{"n_layer": 10, "d_model": 224, "n_head": 7, "n_kv_head": 7, "head_dim": 32, "d_mlp": 448, "vocab_size": 1711, "activation": "reglu", "norm": "rmsnorm", "norm_place": "pre", "norm_eps": 1e-05, "positions": "rope", "rope_base": 10000.0, "rope_fraction": 1.0, "qk_norm": true, "attn_scale": 0.214, "bias": "none", "tie_embeddings": false, "parallel_block": false, "extras": ["capped logits"], "init": "uniform", "init_std_qkv": 0.0527, "init_std_o": 0.0, "init_std_up": 0.0527, "init_std_down": 0.0, "optimizer": "adamw", "lr": 0.00168, "beta1": 0.95, "beta2": 0.99, "weight_decay": 0.23, "lr_head": 0.00946, "warmup_steps": 288, "schedule": "wsd", "decay_fraction": 1.0, "decay_shape": "linear", "final_lr_fraction": 0.0, "batch_tokens": 32768, "seq_len": 256, "doc_mask": false, "train_tokens": 192200000, "steps": 5866, "dataset": "wikipedia_en"}
Each number is 128 + 24 x the weight over its row's rms, rounded and kept within 0 to 255. Layers, rows and columns count from 0. The size above them is the row's rms in percent of the matrix's.

# layer 2 MLP up, 448x224, rms 0.0646, rows 421-447, columns 0-55
size [ 97  98  93  91 107  96  93 103  96 102  91  96 114 105  98  97 103 108 103  97 105  89  95  94 111  96  95]
[[177  99 135 127 157 150 193  98 176 111 144  94 125 131 144 155 159 117 146 125  97 130 118 163 127 125 106 101 118 130 109 132 105 172 118 117 159 138 117 149 137 129 124 144 128 116  77 156 124 139 154  90  98 104  83 168]
 [126 162 123 100 147 104 120 117 116 169 115 171 100 135  85 142  96 139 143 109 144 142 135 125 153 127 150 152 139  89  90 111 163 116 140  58 134 155 236  93 100 102 135 127  71 173 116 148 112 136 148 129 117 110 155  96]
 [101 141 108 100 139 182  87 118 115 139 116 125 138 171 143 164 123 185 150  93 127 103 113  80 135  97  66 106 118 156 122 142 118 142  96 147  79 150  89 165 164 156 128 113 115 141 122 113  86 141 115 125 166 122 115  88]
 [152 176 121 125 128 109 137 167 125 137 159 156 130 121 126 104 135 121 172 140  93 126 169 132 142 112 158 130 148 136 127 106 114 122 135 102 123 126 124 147 131 154 134 128 182 102 151 158 103 155 159 151  95 133 113 159]
 [164 153  81 112 183 135 134 145 138 111 207 137 131 127 125 182 127 139 107 129 136  94 125 109 119 122 176 163 128 102 105  99  71 103 160 100 134 165 133 154  99 100 160 125  81 150 112 145 128 107 125 156 115 106  96 139]
 [ 92 120 122 157 153 154 116 141 136 117 156 157 140 137 130 164 157 127 111 108 113  85 142 125 130 150 106  92  92 120 147 161 177 159 147  94 112 132 137 122 108 120 119 147 106  95 120  95  88 143 104 137 116 121 100 130]
 [145  93  90 119 146 178 107 123 100  96 127 123 139 133 103 112 110 131 123 109 126 127 117 129 133 163 103 132 120 117 158 131 118 139 166 138 105 164 106 129 136 131 137 129 141 120 125 173 146  89 158 118 129 145 136 151]
 [138 149 137 128 149 109 167 142  77  98 125 133 111 110 122  90 128 117 107 138 107 158 112 128 142 132 129  86 127 163 146 139 119 107 130  87 148 158 137 146  92  83 148 137 153 104 125  88 159 103  88 151  95 125  88 163]
 [139 137 153 154 125 169 134  92 155 110  93 133 133 134 115 159 162 141 125 131 114 130 127 124  86 154 114 112 101 128 155 156  94 153  93 163 140 111 101 169  92 148 141 118 142 137  89 118 150 153 127 142 105 168 148 136]
 [112 131 168 104 127 123 124 131 110 143 154 102 140 110 165 124 103 147 119 149 101 189  97 129 130 156 137 113  99 141 132 150 108 152 132 142 152  74 116 113 104 141 137 121 105 160 141 121 145 124 164 134 114 141 125 132]
 [ 68 106 168 128 127 139 144 143 143 162  89 131 106 121 135 162 140 155 148 106 111 158 154  95 110  98 123 113 149 138 137 156 111  72 112 131 131 156 132 154 145 118 119  81 129 170 130 168 112 149 114 118 173 122 115 119]
 [ 88 110 150 128  96 148 108  89 118 136 109 128 154 111 108 151 143 110 186 118  84 120 146 153 150 113 116 148 116 148 147 121 129 119 136 152 122 131  43 109 155  92 139  99 158 107 132 101 154 143  99 102 153 199 105 128]
 [142 122 109 101 105 161 106 139 126 177 108 143 123 173 111 138 121 137 140  77 145 145 119 126 141 124  94 121 132 130 157  94 126 121 132 102 126 139 148 170 139 126 118 183 132 146 137 175 147  92 130 105 129 112 182 128]
 [161 133 120  61 127 130 114 141 115 113 138 131  98 142 131 109 136 148 150 135 132  84 154 125  68  86 141 164 137 138 135 127  78 136 130  67 121 130 177 152  82 162 143 165 114 118 166 114 141 130 112 126 158 114  96 116]
 [137 121 109 139 126 138 158 128 105 128 101 126 129 109 143 113 112 129 136 103 134 143 108 131 112  83 123 149 158 129 150 117 180 137 126 149 114 151  82 113 123 199 145 132 138 135 157 144 181 107 154  74 134 133  94 117]
 [ 84 167 124 117 145 109 136 115 124 140 165  96 109 123 139 143 146 105 107 166 143 151 107 115 133 168 104 135 135 125 162 118  92 130 123 190 156 151 142 109  74 100  96 139  92 119 127 155 132 124  70 115 139 152 116 139]
 [102 151 132 110 106 152  37 132 101 125 119  98 137 148 148 137 136 165  41 112 143 102 119 105 145 142 155 148 122 118 182 120 101 148 125 165 116 180 139 136 143 141 129 148 102 126 106 147 146 132 110 126 150 117 135 107]
 [ 76 191 105 106  96 122 131 142  78 111  93 150 143 145 127 155 116  62 153 167 174 127 122 138 134 108 117 120 129  82 155 125 145 101 117 148 100 151 135  88 138 145  93 138 152  96 188 138 127 118 131 109 138 148 111 115]
 [146 137 179 138 152 127 100 139 138 103 139 156 165  81 140  72 142 114 161 115 127 121  92 116 189 125 113 120 166 146 137 132 116 111 102 166 178 113 110  86 126 116 104 120  90 122  95 127 120 138 116 105 100 121 131 126]
 [152 143 128 144 153 119  70 136  70 126 124 123 113 145 157 149 106 141 156 127 129 157 119 117 164 149 103 119 115 128 152 107 118 141 137 132  78 151 145 163 130 143 119 124 105 127 148 107 135 171 139 111 125  90 145 136]
 [100 194  82 175 159 130 112 128 104 120 107 115 145 129 133 125 125 108 128 146  80 135 184 135 134  95 170 160 122 134 139 136 154 142 120 134 113  67  99 119 143 142 153  95 159 138 138 104 118 145 113 131 134 143 141 114]
 [148 143 173 140 173 139 126 126 102 139 103 167 138 137 157 146 129 154 133 157 103 134 139  98 144 165 114  97 120  98 100 145 150 153 147 112 149 132 154 111 156 122 104 164  86  90 143 165 105 109 131 149 133 122 126 129]
 [131 129 124 114 180 111 122 138 115 161 112 124 118 141 176 146 131  95 160 122 124 103 147 118  84 126 140 147 145 148 104  84 119 152 151  84 128 113 105 129 120 139 118 150 140 106 126 165 137 140 158 105 108  82  92 170]
 [140 132 132 115 109  93 104 140 132 107 177 128 132 177 134 125 168 158 125  95 110 146 148 106 176 127  73 109 141 128  95 101 154 100 145 157 123 118 137  89 148 144 130 115 139 127 130  98 108 141 108 170 132 135 123 122]
 [167 119 110 162 149 152 111 129 163 133 122 126 144  73  95 124 148 170  90 132 123 117 115  91 135 156 159 103 132 175 157 160 134 150 133 135 131 172  89 151 152 114 102  80  94 121 127 158 116 145 113 137 124 141 101 136]
 [117 164 115 136 164  75 152 137 131 106 109 115 129 127 131 107 169 112 166 118 163 173 103 162 137 139 118 130 102 114 159 110 155  89  87 168 147 107 136 106 115 143 144 134 152 142 164 120  72 110  81 144  77 145 159 115]
 [104 117 141 152 118 126 161 127 147 151  89 119 147  91 123 114 116 142 132 125 140 100 136 142 130 139 120 105 173 147  94 108 136 147 113 138 157  93 131  99 160 108  74 121 118 176  74 120  81 130 124 127  77 148 138 135]]
# layer 2 MLP down (transposed), 448x224, rms 0.0524, rows 421-447, columns 0-55
size [ 96 101  97  89 102  96  98 110  98  99  90 100 103  99 100  97 106 104  99  96  97  92  90  92 110  99  93]
[[116 147 103 151 156 115 122  77 136 139 158 122 134 173 161  90  80 111  90 102 133 151 133 114 133 159 160 135  93 154 122 121 142 128 140 125 138 152  74 140 147 136  98 141  80 131 160 113  72 133  91 121 133 157 143 118]
 [152 111 143 115 129 101 135 107 145 122 138  84 164  88 127 125 162 106 140 154 111 146  99 117  93 180 148 103 123 148 140 114 136 160 126 159 140 120  44 158 153 123 105 117 164  69 133 107 134 138 130 129 115 139 119 134]
 [107 104  71 192 109 105 187 122 115 126 137 117  89 102 164  63 112  92 119 158 152 113 105  99 102 163 151 117 132 107 128 143 138 103 119 153 146 111 141 118  85 150 154 142 106  90 135 146 130  74 124 146 123 138 102 194]
 [124 130 146  88 159 156 124 118 113  90 149 142 114 111 142  99 124 139  73 130 119 130 107 112 112 167  83 139  96 143 138 152  97 135 107 114  97 152 100 147 143  67  77 129  92 126 130  99 176 117 117 122 168 109 129 122]
 [159 115  85 138 111 135 172 129 124 154 141 130 119 192 150 101 136 130 119 150 144 104 150 116 125 125 157  75 134 132  59 115 136 128  99 108  75 109 165 101 164 172 150 103 130 117 117 133 181 125 132 120 141 129 141  80]
 [147 150 125 155  95 107 160 102 141 135 141 159 167 143 147 136 101 138 126 102  96 137 153 137 131 140 145 133  90 134 105  46 143 135 126 121 140 121  63 120 103 129 113 148 180  99  91 144 122 155 112  95 132 136 167 116]
 [101  99 127 145 120  89 104 136 147 114 106 153 129 131 154 151 120 137 128 128 136 134 136 135 176 144 135 164 119 122 164 145 134 135 112 139 156 135 129 120 149 107  87 165  76 104 131  93 142 124 146 144 108 135 123 113]
 [119 111 127  80 114 117 115 128 145 112 109 163 140 153 148 136 123 126 150 104 103  65 164 113 122 183 132 148 121 127 105 107 148 128 125 161 158 126 137 142 116 124 128 157 129 170 129 151  93 110 118  80 144 158 156  83]
 [148 147 112 118 125  93 129 172 120 142 167 128 140 125 104 137 127 122 141 132 121 107 159  96 135 116 137 111  98 115  82 103 140 113 158 130 152 109 156 103 109  94 159  97 100 115 189 120 154 198 136 121 146 142 147 122]
 [161 127 129  86 118 138 161 120 113 159 131 166 164 143 140  82 177 132 129 132 143 116 131 161 123 163 115 132 141 148 110 104 136 130 132 110 154 172 181 128  92  80 128  60 109 151 100 137 106 130 142 122 105 130  97 150]
 [116 151  91 157 114 114 120 125 136 129 134 130 169 135 127 125 124 147 100 153 118 156 127 141 159 148 111 109 120 185  88  82 140 137 146  94 128 127 125 114 126 136 148 181 121 102  79 106 156 118 115 128 130 164 103 117]
 [135 120 110 202 146 181 147 148 137 124 101 150 131 100 139 158 100 148 114 108 139 125 134 120 113 120 133  93 172 154 105 137 113 138 112 131 160 114 189 117  97 137 133 131 128 140 135 143  84 108 127 105 110  67 111 148]
 [145 152 168 134 123 171 160 159  99 120 156 102 156  91 101  95 122 122 115 135 111 117 101 139  83 133 123  89 121 156 138 151 137 181 126 126 144 141  73 126 112 117 150  75 105 108 106 145 166 105 156 157  99  97 125 128]
 [104 127 133 128 142 101 171  72 120 153 146 132 105 153 141 105 127  97 110 116 105 150 147 153 116 157 124 144 103 117 136 131 116 147 129 108 130 128 106 117 124 166 138 110 129 117 118  91 132 131 160  56 117 156 117 170]
 [143 140 150 120 156 100 111 110 166 113 108 123 102 135 156 211 116 111  50 136 147 126 124 149 142 103 112 163 110 164  90  94 134  76 135  99 102 122 136 136 154 120  88 132 132 111 129 146 131 121  64 106 119 169 155 126]
 [154  85 148 169 167 150 138 122 121 126 104 128 137 118 109 112 115 115 131 103 141  95 140 129 149 104 129  65 161 120 130 143 134  84 126  87 147 175 106 133 136 138 141  84 158 128 113  93 116 173 129 143  92 133 134 152]
 [144 126 137 138 158 148 133 123 134 129 133 146 146 156 119  97 101  82 153 149 116  79 108 142  98 155 108 124 152 112  99 148 180 100 126 108 122 125 142 117 108  86 125 122  67 126 128 104 116 105 113 126 106 126 117  99]
 [ 94 117 135 153 140  92  95 143 160 116 118  96 111 122 179 102 110 135 130 124 100 145 190 170 116 128 125 165 158 129 145 146  88 156 121 136 134 134 128 120 115 164 138 107 116 136 118 122 156 178 101 135  93 156 128 159]
 [126 165 123 135 116 103 136  98 138 123 127 187 146 155 150 139 115 120 146 115 103 127 109 147  71 127 140 132 123 130 129 107 132 140 158 114  59 161 124 158 130 130 143 140 162  82 178 108 137 103 115 117 170 162 118 152]
 [ 96 131  90 188  84 156 143 157 120 129 103 105  84 139 171 120 123  79 102 144 108 127 101 124 153 124 156 113 127 110  95 127 102 121 139 107 179 142 143  83 125 168 170 145 141  98 107 140 118  96 116 138 114 138  96 159]
 [148  72 162 109 157 136 132 130 153 140 134 142 178  37 123 117 162  87 131 113 114 120 108 135 136 128 129 136 132  99 140 141 160 110 160 117 186 141 135  66 155  77 133 130  89 171 119 140  89 176 148 132 138 111 127 165]
 [129 120 117 128 113  97 144 128 123  82 145 122 117 118 115 149 177 111 125 126 162 104 128 157 105 116 116 148 107 129 118 132 128 111 141 137 117 143  83 178 107 147 124 101 173 146  80  77 138 168 124 111 126 123  93 157]
 [162  92 126 134 102 141 135 103 124 148 150 144 130 219 124 137  87 144 137 141 115 127 135 155 104 126  99 141 101 140 147  72 140 184 104  96  99 112 123 135 150 123 129 136  99 130  98  96 147  93 151 145 143 188 127 108]
 [159 120 144 169 110 161 153  88 136 142 111 106 129  73 137 120 148 130 157 173 134  84 111 108  89 120  91 125 156 119 128 144 101  99 104 121 130 163 122 128 142 134 141 170 128 137 137 109  94 159 145 116 121  58 136 157]
 [154 137  75 139 134 176 134  85 135 101 161 165 168 157 123 141 126 108 149 108 129 127 137 194 117 120 102 135 100  94 135 123 148  84 108  86 107 107 152 157  98 113 155 191 158 146 131 106 107 106 107 146 181 148 133  98]
 [164 101 125 118 106 132  86 113 131 126 149 107 126 110 136 123  96 195 151 149  73 103 117  99 120 124 149 106 125 164 116 171 118  87 115  71 144 129 111 125 149 122 144 136 107 103  63 135 130 163 126 141 146 130 127 121]
 [135 148 130 131  96 165 105 104 106 121 127 128  95 112 119 124 130 103 137 109  74 129 116  99 113 125  98 151  98 137 118 136 156 148 148 118  90 142 100 110 134 117 165 133 132  77 124 125 172 180 146 152 156 142 126 110]]
# layer 2 MLP gate, 448x224, rms 0.0633, rows 422-447, columns 0-55
size [101 100  98 103  96  97 106  97  98  95  98  98 100 101  99 102 104 103  98  98  94  95  96 106  98  95]
[[144 143 126 133 156 142 122 140  77 122 121 129 123 116 108 134 118  93 117 103 152 140 112 120 176 129 127 120 131  85 146 121 129  87  97 105 111 200 185 107 127 164 144 138 173 142 164 126 118 137 118 108 146 162 129  56]
 [129 172 122 122 126 121 154 150 160 131 116 127 121 128  95 115 172  78  91 135 131  94 110 115 108 122 170 125 154 111 153 129  86 131 130 105 142 161 165 117  84  59 106 200 120 119 130 136 109 154 107 156 121  72 147 139]
 [136 152 131 131 139 116 125 135 131 131 143 112 178 113 141 120 126  86 147 166 133 107 132 153 118  90 171 108 158 120 167  90 119 132 150 104 141 118 139 101 104 151 110 166 155 144 139 160 154 169 187 117 158 131 149 120]
 [151 145 125 101 130 116 125 100  66  99 116 111 125 118 122 140 127  86 128 165 151 128 126 134 141 133 129 137 135 130 145 156 104 126 142 101 127 160 132  71 148 117 128 107 109 176 123 119 105 129 136 160 130 141 117 146]
 [133  52 170 151 148 130 143 138 122 109 132 108 109 106 149 120 149 137  83 176 124 147 113 127 116 117 128 148 119  35 123 188 114 146  81 140 112 160 114  77 112 119 105 157 121 113  83  91  83 145 104 127 139  98 141 155]
 [167 109 126 133 139 150 132 128 139 105  93 117 139  92 133  96 115 124 108 118 112  89 122 113 147 144 120 169  86 135 127 145  98 132 121  49 163 108 167 137 117  96 134 165 138 114 137 163 141 126 142 113  72  71 142 127]
 [135 116 131 150 153 137 140 108 139 103 135 105 131  81 137 117 141  96  99 119 138 139 111 152 121 138 104 128 173 126 121 168 110 134  98 122 164 133 135  86 105 133 132 154 166 124 141 128 156 141 122 148 114 133 118 183]
 [112 141 109 133 133 151 126 118 141 115 106 108 126 122 147 107 104 117 135 122 156 155  86 104 120 122 101  91 147 182 128 128 122 118 115 120 148 141 186 142 103 132 122 151 164 153 104 126  75 123 111 128 138 107 122 162]
 [126 108 131 122 135 129 171 136 115  99 136 131 163 140 117 151 165  84 142  92 163 120 117 120 158 102 116 147 181 158 145 108 151  96 127 137 189 168 161 129 120  99 128 121 157 138 129 168 103 177 104 105 118 132 111 126]
 [120 107 182 138 129 157 131 118 149 156  81 110 113 111 111 167 128 110 122 147 102 145 131 109 121 115 140 119 149 124 161 165 108  82 106 100 168 142 160 140 113 127 115 101 158 156 138 145 135 156 130 125 129  84 123 148]
 [154 107 147 103 131 156 140 149 125 144 115 103 181 131 103 120  89 120 157 147 136 140 100 102 139 145 145 157 128  83 169 143 109 139  95 148 135 143 136 120 125 124 106 148 125 139 124 141 131 153 148 103 118 114 148 115]
 [147 128 146  55 140 121 163 124  72 128 141 106 142  89 103 164 121  97 120 127 164  99  93 122 135 113 153 129 180  94 145 102 109 117 133 114 153 138 176 134  77 124 152 119 167 111 110 168 150 152 134 104 128 121 174 125]
 [182 125 116 122 136 114 131 140  94  87 146 139 111 128 150 132 134 106 119 125 155 113 152 122 114  97 138 113 170 109 159 138 100 126 123  88 132 131 214 122 130 137 142 154 146 116 188 147 105 130 105 142 132  89 115 159]
 [126 109 174 152 143 126 181 123 107 121 113 126 115  87 139 107 151 135 148 147 125 114 149 144 102 137  90 132 140 114  80 130 114 124 117 118 166 115 133 111  99  94 147 121 119 120 122 146 120 186 105 103 125 136 140 141]
 [141  76 120 147 148 142 140 166 146 138  91 170 143 111  94 135 105 115 130 137 103 100 120 160 111 115 138 117 104 118 123 190 163 120  91  99 135 124 122 125 157 113 139 131 156 142 143 111 146 138 182 187 116 118 136 159]
 [123  78 133 125 156 168 123 151 112 141 151  98 132 119 167 115 186 111 112 152 134 131 130 123 102 126 103 156 123 104 128 132  98 103 158 109 140 105 100 120  97  90 164  93 127 107 105 147 131 114 124 151 102 122 115 126]
 [125 101 112 139 160 116 116 135 153 144 137  70 126  90 124 132 155 183  67 145  93 116 125 130 126 110 115 146 141 139 114 146  92 146 136 114 138  95  99 126 108  93 152  83 128 131  97 118 145 180 101  91  95 101 123 128]
 [ 97 113 133 130 155 114 142 161 127 119 127  87 139  85 161  95 110 111 154 161 127 113 111 114 149 142 118 110 190 145 143 123 120 137  90 148 157 115 144  78 104 110  97 122  86 120 110 154 143 176 106 133  88  60 147 151]
 [ 97 103 132 126 149 151 155 180 114 123 108 126 161 116 115 106 129 111 100 129  91 125 113 149 109 128 134  96 121 106 123 173 119 119 139 104 136 132 140  75 115  76 128 108 143  90 164 160 166 126  97 168 122 125 122 147]
 [161  91 128 127 116 136 159 136 139 139 152 114 111 110 147 148 121  95 132 138 177  95  91 135  93 146 106  89 145 107 138 108  83 142 136 116 140 200 156 131  93 106 127 162 102 147 107 149 114  98 134 152 106  83 135 145]
 [142  96 149 124 102 141 142 141 129 120 155  82 138 109 160 123 133 172 108 169 135 166 127 117 127 139 128 122 101 117 173 149 121 135 113 137 140 106 103 145 129 118 157 121 181 104 108 106 105 101 135 101 118 158 140  94]
 [156 174 107  91 152 106 105 163 108 147 152 104 127 127 161 130 141 120 143 147 104 170 139 115  57 139 131 116 147 119 128 131 151  96 130 147 139 110 118 115 122 121 158 106 149 125 159 182 119 134 139 109 108 121 134 130]
 [119 146 158 126 147 122 107 104 116 116  95  84 134 102 121 168 116 104  78 157 155  93 154 137  95 135 174 144 129 115 113 123  92 144  56 126 177 161  99 119 118  99 167 138  86  85 151 127 137 118 150 105 132 128 145 148]
 [134 158 165 156 123 137 137 139 160 139 128  81 145 115 124 214 117 164 115 148 186 138 121 178  84 108 148 149 169 121 172 137 116 123  95 156 140 109  96  96 109  60 103  82 115 161 100 122 131 133 145 113 130 115 142 183]
 [139 115 149  93 118 127 132 121 100 147 122 148 144 106 141 114 152 135 120 148 126  97  65 153 115 154 141 144 127 130 127 169 125 135 151 124 172 160 143  79 109 104  98 161 112 142 141 112 161 132 121 209 128 156 175  99]
 [108 118 133 118 161 111 141 142  91 138 129 110 137 110 175 187 152 147  78 163 159 120  86 166 115 139 183  95 123  99 131 135 149 105 120 143 137 105 150 127  96 115 112 108 125 198  98 127 110 140 110 130 113 155 137 152]]